Weights of a small GPT-style language model, trained from scratch on English Wikipedia: capped logits.
Each number is 200 + 40 x the weight over the matrix's rms, rounded and kept within 0 to 999. Layers, rows and columns count from 0.

# layer 5 MLP down, 192x768, rms 0.105, rows 0-144, columns 240-287
159,178,274,207,133,194,158,225,176,205,208,257,217,219,139,148,193,285,279,189,270,175,185,138,218,196,128,253,279,210,173,245,167,279,210,206,216,218,194,203,162,172,211,166,189,264,197,310
244,138,281,223,185,233,133,157,194,268,214,142,187,206,260,178,201,189,210,239,199,200,203,171,224,207,243,200,268,177,179,168,195,167,215,208,183,150,154,207,165,208,199,238,253,226,175,74
286,236,268,231,225,183,243,168,227,219,237,179,200,156,167,258,199,214,211,129,201,173,190,254,197,81,250,242,269,164,236,161,187,223,201,301,211,242,172,196,218,215,205,223,180,218,213,191
194,179,199,143,169,213,128,184,319,112,177,257,204,202,198,200,197,231,211,171,140,196,215,173,126,173,172,154,148,176,175,240,222,237,212,254,245,225,194,207,211,165,159,161,143,186,246,203
131,219,221,235,203,260,188,123,164,247,125,271,218,201,175,153,203,213,162,183,236,202,191,172,200,231,172,167,262,181,199,195,190,121,178,226,210,187,172,201,267,212,220,203,193,140,217,113
247,144,156,259,245,207,70,212,252,242,100,212,293,240,228,331,201,295,166,244,217,256,196,167,215,199,219,128,210,206,214,193,214,221,139,209,186,217,200,195,207,313,179,200,259,217,171,183
279,206,246,51,165,205,172,186,174,147,212,188,202,154,175,168,202,193,175,188,128,272,226,165,188,235,238,212,166,230,151,173,190,137,133,160,237,198,155,202,141,178,160,219,260,170,171,105
255,151,202,207,219,91,98,183,139,116,213,181,187,160,286,267,196,183,159,222,150,172,191,168,172,155,121,178,187,240,167,218,221,127,214,191,195,219,206,193,182,142,143,290,171,119,188,171
177,221,194,195,179,155,248,154,249,271,164,246,174,213,262,197,199,254,282,131,242,216,185,244,184,190,234,205,176,141,186,172,197,200,283,161,187,199,182,187,218,149,175,239,186,254,154,188
128,204,212,188,134,134,190,247,234,180,202,177,249,173,202,247,195,209,173,236,139,152,165,189,192,188,200,152,174,285,170,210,195,258,152,223,203,122,183,197,199,227,225,172,220,353,214,216
271,246,278,283,317,260,213,216,303,195,150,184,239,93,161,126,200,199,188,184,225,231,203,149,192,272,202,231,211,204,133,217,192,241,207,264,181,201,290,196,275,205,185,171,182,196,147,256
236,238,169,157,150,241,195,216,263,182,150,214,157,241,183,258,197,270,154,203,187,134,158,253,202,242,198,170,187,269,116,205,186,139,205,148,205,160,165,199,186,122,203,183,164,226,169,200
223,260,147,209,267,164,161,160,228,238,181,212,118,138,256,221,198,183,237,199,187,221,181,186,223,209,279,192,208,142,231,197,232,221,245,240,192,221,223,206,191,192,283,208,179,216,251,179
167,144,243,160,181,160,248,195,249,197,156,198,175,160,127,199,201,123,196,230,200,177,208,166,262,277,175,146,158,211,181,210,168,148,166,222,183,154,159,195,180,184,223,210,146,182,168,251
200,212,170,177,233,164,154,201,166,202,253,283,132,171,199,276,200,211,203,186,207,270,206,226,185,227,223,162,149,156,185,194,225,176,187,217,188,229,248,203,172,286,195,197,234,235,136,251
259,163,193,231,289,146,193,181,191,203,191,144,246,265,209,144,202,244,198,169,199,149,197,195,220,227,254,273,204,251,153,225,228,182,179,227,229,279,216,201,207,208,150,273,243,171,204,332
214,182,165,157,258,249,170,192,262,206,212,214,313,180,264,241,203,229,96,174,225,239,225,190,203,159,218,169,221,272,217,208,202,197,301,263,208,170,185,197,228,216,243,215,145,240,194,261
249,251,197,118,163,218,149,177,216,193,250,204,218,149,197,139,190,147,196,170,152,246,224,196,225,194,171,168,229,148,101,214,193,222,277,252,221,249,176,200,139,251,159,202,205,182,131,287
184,132,138,266,167,152,197,180,194,197,173,188,221,208,177,272,200,204,216,196,215,195,186,206,210,289,290,228,220,258,266,205,174,222,245,176,197,224,228,195,164,198,211,193,160,207,211,236
199,198,205,204,177,236,205,260,217,190,158,221,245,197,257,196,208,197,143,262,243,112,227,219,180,180,227,190,235,204,176,148,193,206,149,162,184,221,264,199,286,247,182,238,215,183,210,242
179,189,179,226,237,174,201,202,215,259,221,228,221,276,247,164,198,213,180,166,204,253,179,203,161,174,175,203,152,156,281,223,198,211,219,199,168,196,216,198,196,147,246,174,169,261,133,240
177,215,134,183,232,193,240,238,154,158,193,252,223,191,132,184,200,194,212,209,222,209,204,222,249,227,279,128,220,281,185,177,212,165,178,152,210,179,168,195,172,182,172,177,236,155,187,179
235,168,169,236,112,203,163,150,251,194,192,216,115,123,260,191,197,182,227,151,99,151,201,112,136,201,238,120,217,224,169,152,210,239,139,168,194,206,236,207,171,199,201,211,231,152,140,104
210,164,153,269,150,149,160,187,97,192,184,179,231,199,194,184,201,164,276,168,171,277,203,212,199,226,191,251,196,149,153,209,232,151,176,206,184,230,217,191,257,184,216,165,142,232,141,188
177,244,156,203,209,144,152,217,306,188,242,217,160,183,234,224,207,208,144,191,130,190,187,215,205,202,214,205,277,261,131,159,215,132,191,186,217,173,270,202,219,197,175,230,240,225,224,127
216,156,202,185,184,194,269,176,222,180,233,241,89,261,189,256,196,274,166,107,218,208,218,205,198,243,239,224,152,238,222,147,199,166,223,196,207,156,228,202,196,218,181,158,199,179,276,215
205,153,231,196,163,280,276,203,240,261,156,205,232,285,209,220,207,236,212,269,245,169,207,174,251,184,301,183,187,190,205,180,201,154,246,249,209,210,211,198,217,186,230,224,126,249,212,167
178,240,229,147,202,268,198,199,199,219,179,151,109,220,228,215,194,181,143,278,216,200,206,149,190,152,207,133,195,264,258,199,195,208,203,163,238,144,203,190,147,299,210,309,168,146,229,224
172,244,143,131,174,219,174,238,223,202,173,263,208,221,194,252,197,218,271,258,205,214,217,210,136,191,236,167,189,179,196,184,187,183,221,211,198,256,167,193,276,165,233,151,242,291,190,214
212,130,92,243,156,267,157,117,227,99,216,118,227,125,105,82,198,41,175,195,152,268,196,202,126,68,225,253,182,254,142,247,214,243,155,191,215,150,213,199,255,182,205,183,232,163,191,234
212,193,237,266,203,273,211,281,232,234,266,234,216,202,172,214,201,207,198,234,252,230,203,288,165,267,298,184,195,235,171,233,205,159,201,263,185,197,179,205,206,279,254,125,211,249,210,181
191,176,169,185,163,271,226,120,262,169,129,197,129,199,193,244,195,212,158,176,203,200,217,122,266,190,150,200,74,248,121,211,207,148,273,233,180,166,108,204,192,243,205,195,254,168,224,278
240,199,266,237,227,216,200,221,268,189,223,197,215,208,251,220,201,258,119,222,183,170,222,191,211,232,196,139,199,173,194,195,196,249,288,215,193,236,222,214,265,234,173,222,145,235,215,162
211,116,212,198,228,216,190,199,236,187,164,202,240,195,171,178,203,213,225,156,170,197,162,150,210,322,196,204,204,210,166,172,214,166,202,240,177,190,179,191,151,243,224,218,219,206,195,116
230,184,211,215,194,262,125,180,293,186,170,187,159,259,193,196,198,106,190,228,253,180,207,265,186,230,206,176,155,148,169,226,202,180,274,225,195,247,211,197,124,233,151,168,190,225,134,142
250,186,210,211,223,191,37,139,159,142,262,177,179,237,211,177,199,282,211,130,192,308,179,129,265,210,248,231,194,259,229,201,190,285,199,202,208,176,143,201,188,234,204,219,233,190,211,163
200,218,241,206,228,290,193,205,182,225,168,154,210,129,246,126,203,263,222,221,159,174,183,206,205,147,210,276,199,143,267,217,209,170,187,195,176,118,207,187,158,141,150,187,193,147,187,161
269,243,129,168,202,174,101,161,277,201,168,207,243,178,298,152,203,160,204,204,214,163,178,156,119,209,209,196,191,182,297,196,181,230,170,217,210,224,284,194,145,223,178,201,197,187,172,189
215,246,185,188,225,266,162,231,166,175,211,198,193,147,149,155,199,206,129,211,178,246,229,232,168,166,150,142,159,194,191,221,214,249,221,187,209,194,158,197,155,209,146,151,249,193,218,178
203,300,230,89,172,205,224,193,131,217,246,229,233,113,217,156,204,215,196,229,213,233,205,199,118,185,213,216,145,296,198,237,200,283,261,212,198,208,198,200,272,188,183,236,161,130,241,236
183,218,169,243,244,185,226,208,159,208,166,201,194,263,240,232,201,123,186,229,249,159,210,210,278,153,181,232,234,228,192,203,210,208,177,274,217,252,189,204,235,220,211,140,132,339,189,135
133,185,205,147,103,186,268,191,162,170,177,152,216,232,213,214,196,213,203,234,181,288,200,171,132,139,172,191,158,330,201,198,186,182,221,188,198,160,205,201,228,153,178,224,203,195,192,192
282,226,175,163,199,195,194,185,165,174,129,198,228,250,225,138,198,190,219,218,187,284,212,166,265,141,165,220,177,148,148,198,172,261,101,159,217,200,207,201,172,207,179,171,169,259,140,196
193,130,208,278,155,205,297,224,203,224,177,250,237,228,264,204,202,190,229,221,205,187,231,221,206,178,226,195,266,227,288,209,201,202,234,298,234,248,138,201,121,227,186,273,203,146,273,225
165,198,180,161,195,173,235,195,268,251,217,164,161,235,228,166,197,127,190,282,142,185,156,216,251,172,184,181,155,154,164,141,221,292,239,171,199,251,166,201,165,226,221,178,223,161,243,245
191,206,191,188,153,232,256,176,145,123,196,140,203,217,243,196,207,224,215,209,216,215,202,236,302,148,187,205,269,202,216,223,184,219,133,293,207,183,165,207,228,208,224,146,206,155,182,261
237,223,255,138,121,176,236,155,127,168,171,242,244,256,177,210,200,214,155,219,172,162,195,183,206,184,192,220,183,170,209,259,211,196,184,255,186,213,149,197,160,199,192,179,198,166,206,181
161,128,265,197,158,163,224,208,340,255,235,140,210,197,250,165,196,210,158,291,169,173,211,169,151,230,216,171,184,216,263,165,190,189,271,224,205,248,199,212,195,205,198,165,199,216,264,251
191,247,162,155,173,173,282,207,121,209,212,225,246,262,150,164,197,83,269,186,209,198,203,212,181,197,170,279,238,252,207,193,217,215,195,187,210,194,170,203,211,159,173,341,234,229,159,177
226,201,120,180,132,165,212,213,202,164,174,223,150,174,171,244,196,192,160,192,148,210,198,183,205,224,209,156,202,163,177,153,174,163,206,193,225,194,268,203,266,268,222,234,240,140,319,166
193,144,162,251,232,171,141,176,192,283,187,255,195,180,150,231,197,196,247,242,158,331,197,240,287,250,230,171,116,291,170,101,230,189,169,191,229,152,213,199,170,207,137,257,197,155,177,224
156,259,155,90,204,301,199,138,212,249,186,128,227,231,130,229,199,169,231,248,190,313,226,165,144,224,152,201,194,268,131,192,201,239,216,240,224,223,161,200,213,171,153,169,205,160,224,169
120,200,213,189,190,245,242,176,181,187,147,201,220,251,226,197,203,169,192,161,228,216,205,210,132,170,241,192,187,169,217,209,190,141,121,152,199,257,227,192,163,196,164,171,170,245,270,231
226,180,149,212,247,156,134,135,177,91,196,227,188,198,205,226,198,233,135,79,176,274,162,203,153,218,221,233,180,151,204,121,202,180,186,226,172,218,201,198,186,102,174,165,230,177,207,190
127,160,161,212,205,224,78,151,132,146,217,179,245,142,174,195,203,146,175,173,209,233,206,208,288,220,195,199,131,317,242,206,221,245,222,180,239,191,169,204,126,179,184,206,259,185,67,173
101,183,243,171,204,217,212,215,46,160,154,291,206,230,224,217,208,178,223,183,203,230,203,166,227,202,141,382,237,122,200,267,189,167,217,195,197,166,210,197,218,280,253,211,231,221,171,240
206,254,223,134,160,186,195,92,162,249,176,142,136,173,169,171,199,170,268,207,182,145,248,180,169,176,253,154,136,195,242,190,200,245,315,225,206,185,202,205,238,222,255,144,213,174,206,243
216,208,69,167,122,172,218,133,200,152,188,226,144,140,206,129,207,197,115,223,145,252,214,161,224,220,164,177,194,147,303,185,219,274,188,141,190,157,255,205,248,145,258,148,208,221,197,212
151,203,162,239,218,285,224,232,183,216,236,166,248,275,173,207,199,145,239,232,242,152,206,204,240,272,218,198,189,280,193,240,198,237,240,157,215,230,164,188,226,159,130,181,245,245,219,173
149,215,154,207,169,195,166,161,196,138,229,227,175,251,229,255,199,166,282,176,178,161,176,239,204,143,265,234,264,156,212,161,202,226,173,198,203,190,194,197,179,133,87,205,168,255,198,235
181,255,221,204,267,143,256,214,144,274,203,241,107,160,174,270,197,154,216,282,199,173,229,214,242,181,239,251,190,306,204,256,220,213,190,219,232,196,231,198,237,275,261,258,162,210,173,134
204,200,163,171,177,198,221,154,207,171,101,226,270,142,227,186,203,207,209,178,212,69,195,176,176,209,217,114,174,219,202,103,226,205,176,158,205,143,270,205,225,127,167,236,216,147,239,188
230,241,162,202,184,158,157,256,150,197,169,139,186,253,116,234,200,189,160,170,190,128,204,189,153,239,173,276,105,190,183,162,190,256,226,174,191,252,149,204,228,175,192,220,181,221,211,231
181,190,140,173,212,91,156,203,187,201,278,210,78,191,198,248,200,190,131,251,242,187,191,211,117,183,141,147,201,191,184,180,196,263,114,191,188,189,190,201,205,193,207,118,153,182,231,196
306,148,220,214,221,220,134,161,174,163,191,232,232,157,199,142,199,244,236,172,214,147,215,229,223,200,221,162,200,202,165,224,211,116,204,211,226,211,234,201,140,118,223,85,170,221,150,261
174,272,183,219,271,109,267,242,219,183,182,204,233,265,249,224,199,222,197,246,267,173,225,199,221,233,162,142,223,193,188,217,173,223,204,235,193,181,228,202,245,220,169,172,160,219,166,188
163,262,179,168,176,141,170,193,160,173,170,165,172,291,150,186,202,174,246,245,186,167,237,179,266,223,132,195,183,225,170,202,235,230,180,208,177,150,250,201,162,190,276,271,189,233,240,303
251,208,143,152,151,189,200,206,216,235,201,195,216,241,218,166,203,180,197,189,207,226,189,213,199,291,234,313,166,225,255,142,205,198,188,193,214,228,206,198,244,149,202,90,238,205,235,234
209,238,218,138,115,163,232,203,255,145,158,229,150,201,191,159,202,223,181,212,128,120,212,226,180,192,254,281,221,154,171,180,213,197,203,224,191,220,196,193,195,162,184,255,210,250,164,162
278,243,219,318,224,267,257,196,164,265,208,186,217,210,202,250,199,239,173,176,193,175,208,230,192,232,189,133,220,195,154,144,211,183,231,133,189,240,203,188,209,234,210,185,247,188,256,282
212,256,176,206,296,201,207,205,212,235,201,280,202,241,155,136,205,199,184,257,183,121,187,157,169,269,242,216,229,147,184,235,196,260,117,323,187,252,217,202,270,197,176,216,193,186,215,191
225,238,211,182,206,306,49,252,197,188,191,187,167,170,164,223,206,210,202,189,252,176,211,166,174,226,202,167,191,311,250,245,182,143,226,178,188,182,202,189,256,210,226,156,163,210,247,183
183,119,139,196,166,142,179,227,242,206,199,142,211,213,198,89,204,266,258,201,257,156,229,195,159,235,135,90,189,127,259,174,220,167,181,122,155,140,203,206,180,182,214,140,255,182,122,211
108,165,213,173,234,152,158,176,262,177,241,261,200,274,107,188,195,172,200,267,96,268,201,191,206,210,147,138,113,252,227,246,193,229,204,120,175,298,184,201,139,119,248,194,153,243,241,188
191,274,192,282,276,199,231,260,184,204,237,237,270,181,240,191,199,183,191,236,294,295,173,196,248,224,235,213,206,193,219,192,222,217,195,227,184,121,203,198,245,269,211,224,225,184,218,114
238,216,261,190,195,245,171,234,188,247,235,207,277,196,135,189,202,187,203,164,175,190,190,128,147,187,162,216,219,240,208,223,195,192,276,208,157,230,173,206,195,187,213,170,189,219,225,216
165,169,261,214,176,139,200,242,284,279,195,151,148,202,263,243,206,220,211,192,175,165,216,194,230,214,199,175,238,212,168,231,200,246,230,231,213,189,182,202,76,207,215,171,168,253,131,194
175,152,177,264,186,227,265,228,125,210,176,224,159,104,281,234,199,252,191,183,164,208,209,152,219,246,246,178,160,190,181,178,186,140,250,231,208,220,188,200,243,274,180,204,187,247,218,175
195,216,146,242,160,252,205,165,175,263,222,134,199,148,202,257,198,211,212,218,196,262,156,156,213,245,174,122,221,218,197,182,203,236,227,174,190,251,233,197,215,232,224,195,137,229,197,274
190,216,222,194,277,172,220,179,141,236,185,208,232,201,56,238,196,105,192,130,212,198,217,195,188,147,123,133,206,139,165,211,221,150,241,193,204,179,182,199,258,306,254,184,142,166,192,183
287,164,262,208,203,260,202,247,232,290,222,170,136,269,217,226,197,289,207,268,186,219,222,296,219,125,170,213,197,189,227,181,213,175,249,226,176,178,145,201,233,255,145,158,229,288,218,168
183,115,237,236,216,128,255,166,194,195,212,136,104,174,179,225,196,164,211,272,172,239,173,288,170,70,177,210,205,202,193,235,211,217,182,138,201,167,217,200,206,249,121,196,265,199,174,227
155,197,198,181,173,189,233,225,215,166,226,104,203,129,199,308,196,277,282,86,236,226,208,161,169,243,256,171,159,278,129,179,194,201,173,165,221,238,163,203,195,186,189,211,199,143,203,257
216,193,254,114,183,202,158,216,246,204,224,250,254,180,183,204,202,312,163,264,193,220,204,193,260,211,233,221,283,247,177,173,191,310,217,143,192,236,142,196,189,237,125,174,231,149,194,173
222,245,222,192,208,253,245,238,213,284,228,208,180,190,179,187,198,200,248,261,187,191,157,217,231,274,276,250,232,171,203,258,198,204,230,208,218,222,227,196,243,211,132,192,130,293,239,201
190,213,193,117,171,95,154,185,210,134,193,148,251,235,183,230,198,194,232,257,206,212,203,167,117,147,228,221,196,140,162,196,197,93,166,115,218,265,258,196,175,186,106,122,141,160,158,232
242,126,172,258,180,131,310,199,193,279,171,239,145,159,190,255,198,148,193,194,123,193,189,196,201,152,235,165,109,252,209,164,188,281,156,176,210,242,268,203,228,127,223,178,230,203,185,217
217,131,208,226,126,242,139,134,176,268,252,222,215,176,199,238,204,128,208,160,163,226,217,179,238,154,201,195,148,187,158,118,182,287,252,194,211,124,202,199,155,185,212,217,192,206,189,249
257,214,200,216,224,190,216,231,176,174,236,210,230,124,188,120,199,152,206,219,245,207,192,280,241,240,178,249,287,147,216,149,198,236,153,128,186,204,143,201,194,212,199,217,227,196,224,171
239,222,185,163,191,141,177,145,167,196,209,180,238,241,178,166,196,147,160,203,239,215,167,238,191,180,177,192,182,263,198,191,207,242,208,165,187,178,180,204,149,191,129,200,247,130,205,149
209,168,147,193,201,187,205,157,136,166,179,162,183,213,162,88,204,161,193,114,241,232,149,131,168,147,253,179,234,78,185,178,165,184,173,243,180,198,252,199,179,186,183,219,149,238,184,235
207,160,239,142,242,101,151,231,177,182,247,191,180,224,271,200,204,291,305,213,194,242,155,168,146,104,255,268,199,204,199,190,185,218,178,234,217,154,200,200,120,246,200,192,268,222,161,248
119,186,148,210,208,134,197,205,176,275,136,206,228,237,239,133,203,160,234,148,228,192,174,164,205,345,228,238,187,191,169,110,185,180,229,202,182,284,200,206,169,230,215,272,241,205,240,271
212,188,134,225,230,168,213,92,223,184,180,200,195,261,254,247,198,147,180,247,212,183,203,180,198,169,192,198,149,257,233,217,186,214,134,191,191,175,254,205,203,201,231,186,130,149,236,204
207,166,192,170,243,235,266,226,159,114,230,94,172,250,185,177,199,232,239,106,194,156,173,183,227,216,187,227,199,269,226,190,203,210,212,209,201,88,215,205,228,165,175,182,215,236,216,238
150,206,214,140,132,249,207,208,110,202,244,86,230,216,135,210,194,198,124,206,233,167,209,190,282,230,237,187,229,170,246,155,206,235,245,172,192,132,175,205,176,200,209,179,141,280,198,159
230,208,146,206,182,225,232,207,158,114,158,230,265,221,221,263,197,150,170,171,259,215,212,258,220,201,197,200,326,144,274,162,238,206,261,228,204,122,236,204,225,240,130,179,225,184,127,230
209,170,174,203,197,180,160,189,229,176,198,145,183,156,181,265,193,241,226,150,284,171,183,195,171,244,190,115,189,179,204,163,192,97,214,167,178,175,170,195,188,194,166,176,292,170,186,181
192,240,177,205,219,199,125,177,241,238,211,134,203,278,174,226,207,244,96,206,186,232,172,206,152,239,243,150,88,195,234,243,201,265,182,249,208,219,210,199,220,115,188,252,214,221,184,178
181,179,195,193,270,160,205,213,180,236,167,163,226,176,200,193,198,150,237,163,216,217,178,271,278,212,134,194,228,280,237,203,215,215,264,246,160,227,241,200,179,109,247,215,240,180,102,147
222,174,259,135,257,191,221,214,211,261,210,259,161,175,187,215,200,223,257,205,150,170,221,181,239,207,184,195,213,216,195,248,201,303,179,142,200,255,205,196,211,280,223,243,92,271,265,278
243,162,201,265,267,287,176,221,201,209,233,188,279,222,232,194,200,262,349,152,161,169,199,192,171,199,271,164,217,220,131,177,201,204,191,173,220,177,189,202,145,208,199,219,227,196,248,188
200,179,246,259,216,226,166,232,178,142,216,216,159,190,248,252,196,144,207,252,193,173,195,198,238,156,224,173,180,118,274,137,174,229,195,137,186,163,129,202,204,156,185,190,174,285,248,279
275,182,142,301,304,187,179,258,166,222,185,240,269,186,133,127,195,138,265,122,234,148,183,251,247,248,280,160,165,197,167,178,173,186,220,250,184,136,184,193,140,258,81,88,312,254,199,229
238,232,194,154,213,219,161,176,162,201,253,222,207,214,152,207,205,220,156,253,237,214,203,202,251,190,207,191,171,102,179,114,236,195,112,243,215,168,182,203,165,174,270,222,155,216,188,213
246,223,115,272,196,116,225,98,161,162,224,187,198,241,176,293,209,181,188,188,212,170,227,220,151,186,208,226,200,68,166,173,178,125,211,198,185,168,199,200,186,198,197,268,230,163,228,265
119,208,215,117,161,178,173,183,250,209,304,194,169,147,188,239,197,137,196,163,188,357,238,189,146,145,187,211,175,224,152,216,205,119,182,214,191,169,220,199,195,158,160,248,206,137,213,155
188,169,207,227,193,222,207,149,142,185,215,196,242,216,167,123,198,126,218,176,202,137,200,162,252,224,277,218,159,168,193,214,209,216,163,223,193,174,190,200,186,232,217,169,145,210,224,245
129,220,217,122,199,240,222,203,178,212,243,173,198,158,175,199,203,211,183,263,225,75,217,167,179,252,222,203,200,254,228,250,206,241,258,253,191,195,218,200,217,224,175,222,167,219,258,240
307,243,178,161,198,228,177,157,209,288,212,231,271,204,196,289,190,306,218,156,189,242,216,148,294,173,191,191,164,251,194,155,191,259,181,207,199,215,297,199,225,238,173,217,220,190,188,232
185,207,218,202,179,203,137,170,212,252,167,202,226,201,268,178,204,160,214,306,271,180,202,246,165,146,270,200,257,140,245,133,180,147,210,225,164,200,213,203,182,229,228,131,226,246,208,259
254,129,236,209,178,202,131,173,236,229,205,199,174,212,165,196,207,205,242,221,233,205,192,209,216,277,194,162,157,214,287,133,219,197,198,177,222,233,205,198,171,198,245,227,78,256,189,171
118,225,193,172,263,217,202,178,228,163,227,173,216,258,102,159,206,63,295,161,172,216,222,162,167,258,116,192,209,168,171,221,219,179,248,263,233,216,258,207,191,187,181,201,108,213,147,186
165,160,237,230,150,243,197,220,189,222,156,211,220,147,224,185,203,159,145,122,309,224,205,169,227,267,317,275,234,164,182,239,168,144,276,177,210,196,197,210,198,264,246,237,178,159,227,213
193,186,199,186,167,208,288,157,143,202,201,128,257,197,191,201,200,71,296,218,165,280,201,222,158,173,148,187,106,303,228,154,194,170,269,209,199,124,191,201,133,236,211,226,211,129,135,131
234,173,170,215,201,216,200,239,248,193,207,215,281,242,139,273,201,164,203,188,239,267,182,213,204,218,216,189,206,198,168,193,199,195,248,186,199,256,216,199,198,237,188,250,235,210,214,92
154,152,218,204,251,199,168,252,191,202,260,174,226,187,239,202,199,143,254,169,234,215,195,233,204,214,153,171,236,240,221,191,206,195,275,233,241,251,190,206,189,185,225,190,152,232,200,165
208,139,205,167,130,230,114,186,211,273,206,175,272,253,270,229,196,239,199,234,242,103,213,220,220,198,166,187,157,184,261,226,189,203,262,185,184,244,227,189,176,231,160,275,174,134,209,160
198,262,176,243,222,204,192,217,146,128,188,213,179,197,258,199,201,264,186,210,208,151,162,207,119,141,242,191,224,294,198,153,174,164,206,208,171,232,193,202,179,178,246,46,254,194,160,177
197,175,254,179,220,242,187,191,256,197,196,195,285,268,229,250,193,217,188,255,180,237,193,196,274,227,205,172,232,168,158,221,200,199,230,171,194,235,216,202,197,189,193,182,161,183,237,247
154,207,163,221,185,156,187,279,164,192,108,233,230,187,238,236,205,252,210,142,223,265,238,211,212,212,164,149,268,206,241,205,177,200,208,179,133,207,217,191,171,203,205,175,147,191,227,269
209,210,156,215,218,171,252,182,194,183,176,173,246,119,143,160,203,145,256,145,177,148,206,167,169,202,164,197,192,144,187,136,209,162,219,226,210,162,145,211,225,193,219,275,165,131,113,140
216,223,115,222,219,165,178,199,197,197,224,270,174,212,219,280,197,297,156,226,171,141,190,147,149,147,205,172,168,252,168,181,183,318,288,172,218,253,195,202,228,131,178,170,251,196,254,179
199,297,173,283,190,218,160,227,278,241,212,191,169,176,286,237,199,184,244,197,275,144,212,213,213,216,151,191,174,189,206,308,237,183,164,189,215,254,225,210,214,219,260,148,137,214,306,210
249,222,203,153,214,153,244,220,182,169,152,188,176,171,265,310,203,223,152,142,187,221,180,195,248,118,193,222,191,228,211,93,172,180,203,137,195,100,202,202,165,207,209,144,110,275,207,171
245,247,204,212,222,235,252,290,244,195,224,231,214,279,241,128,200,191,245,168,153,260,219,184,207,188,171,161,189,259,192,209,218,213,181,224,223,176,161,202,315,148,150,276,222,171,167,258
181,222,212,103,133,210,147,137,235,194,261,186,137,228,240,161,203,225,205,259,160,146,197,182,211,160,254,178,215,246,146,208,204,132,185,219,207,176,187,203,171,246,206,163,184,180,179,208
243,153,253,292,220,132,283,216,284,183,174,212,180,137,180,244,201,181,125,229,206,111,207,252,298,119,211,105,235,189,218,172,203,177,163,196,199,137,151,203,251,152,111,197,212,254,261,181
203,246,178,185,241,180,237,258,189,135,214,210,154,254,217,287,198,116,225,198,191,225,190,216,248,171,182,235,210,265,146,209,193,198,156,236,253,190,173,197,189,235,214,186,191,174,218,115
189,191,187,185,192,237,224,192,262,142,167,132,254,191,242,260,200,237,266,198,228,262,213,213,204,220,176,308,140,240,139,229,189,184,149,206,207,134,195,196,191,154,117,204,200,202,201,202
154,195,189,182,183,155,184,198,186,101,215,196,186,224,173,201,203,195,202,253,222,268,186,209,151,186,170,204,187,243,198,217,198,188,258,175,211,204,196,197,212,163,187,257,181,204,153,76
231,270,172,199,196,171,169,207,238,198,150,160,149,174,216,232,193,172,169,149,204,124,221,251,169,207,206,212,248,213,199,214,219,264,256,194,210,201,200,192,135,240,232,191,207,224,190,228
145,193,140,186,208,142,228,219,140,52,240,196,228,196,155,145,189,170,230,248,199,222,178,212,234,157,146,181,205,150,176,226,208,220,149,196,214,185,227,195,168,235,148,174,209,207,194,277
201,247,188,161,217,214,233,232,134,177,227,266,175,135,283,202,199,269,127,103,87,190,189,181,268,191,193,202,155,260,229,199,221,218,187,193,223,207,187,206,164,264,147,212,265,212,269,222
177,207,167,268,205,206,213,195,176,175,216,154,184,161,269,173,196,254,170,101,186,174,256,147,198,149,151,180,276,54,273,255,198,209,168,168,196,193,145,202,235,149,186,194,344,186,184,94
140,219,208,197,203,208,161,210,79,254,223,217,166,180,238,222,199,201,218,159,214,244,181,236,236,158,213,294,217,263,256,137,214,192,231,183,206,218,172,199,203,220,279,226,239,279,221,234
160,203,190,218,172,204,224,175,173,202,203,201,173,236,235,170,208,210,175,200,168,215,200,275,173,267,185,187,169,243,221,197,206,230,180,189,207,149,223,199,213,187,249,252,284,209,224,270
261,125,231,193,134,158,182,237,172,286,199,167,208,200,241,206,202,273,235,169,192,141,192,199,188,241,264,223,180,277,149,410,229,203,209,207,184,230,246,195,123,267,179,317,174,174,207,181
237,227,179,249,162,98,175,170,204,220,217,167,159,178,209,174,202,211,151,197,182,165,199,210,143,227,164,134,139,121,136,149,195,149,158,184,201,113,215,206,189,142,161,165,191,172,193,146
144,194,149,256,222,174,175,179,158,259,185,213,206,218,127,137,200,105,121,195,122,223,210,209,176,226,156,126,147,175,137,229,185,196,202,198,199,143,129,204,191,264,189,192,166,190,184,304
216,131,255,170,172,184,136,207,220,271,244,174,278,223,139,157,200,217,233,160,271,109,211,200,168,149,216,222,192,213,149,184,191,171,160,172,227,158,182,196,160,142,114,221,241,146,119,237
153,115,220,210,129,231,205,253,158,212,137,237,242,175,175,180,201,174,272,258,256,203,200,214,237,184,168,179,218,126,67,196,213,225,171,160,241,144,255,198,246,205,182,213,181,118,216,204
192,253,225,239,288,237,233,157,204,170,197,206,153,155,229,208,198,163,218,155,237,170,193,221,192,169,180,220,109,222,249,215,210,233,288,195,206,299,182,207,223,265,175,198,277,169,217,178
212,158,204,221,175,88,158,256,195,213,251,231,117,178,197,220,194,225,127,206,180,176,190,207,195,251,168,212,147,266,179,152,222,235,250,166,203,197,169,204,157,150,186,218,184,229,286,195
111,246,237,153,199,189,154,275,280,159,226,222,234,208,183,171,200,255,264,325,192,325,168,177,191,161,261,192,122,202,265,210,218,199,143,163,218,262,210,202,186,209,235,269,193,245,194,159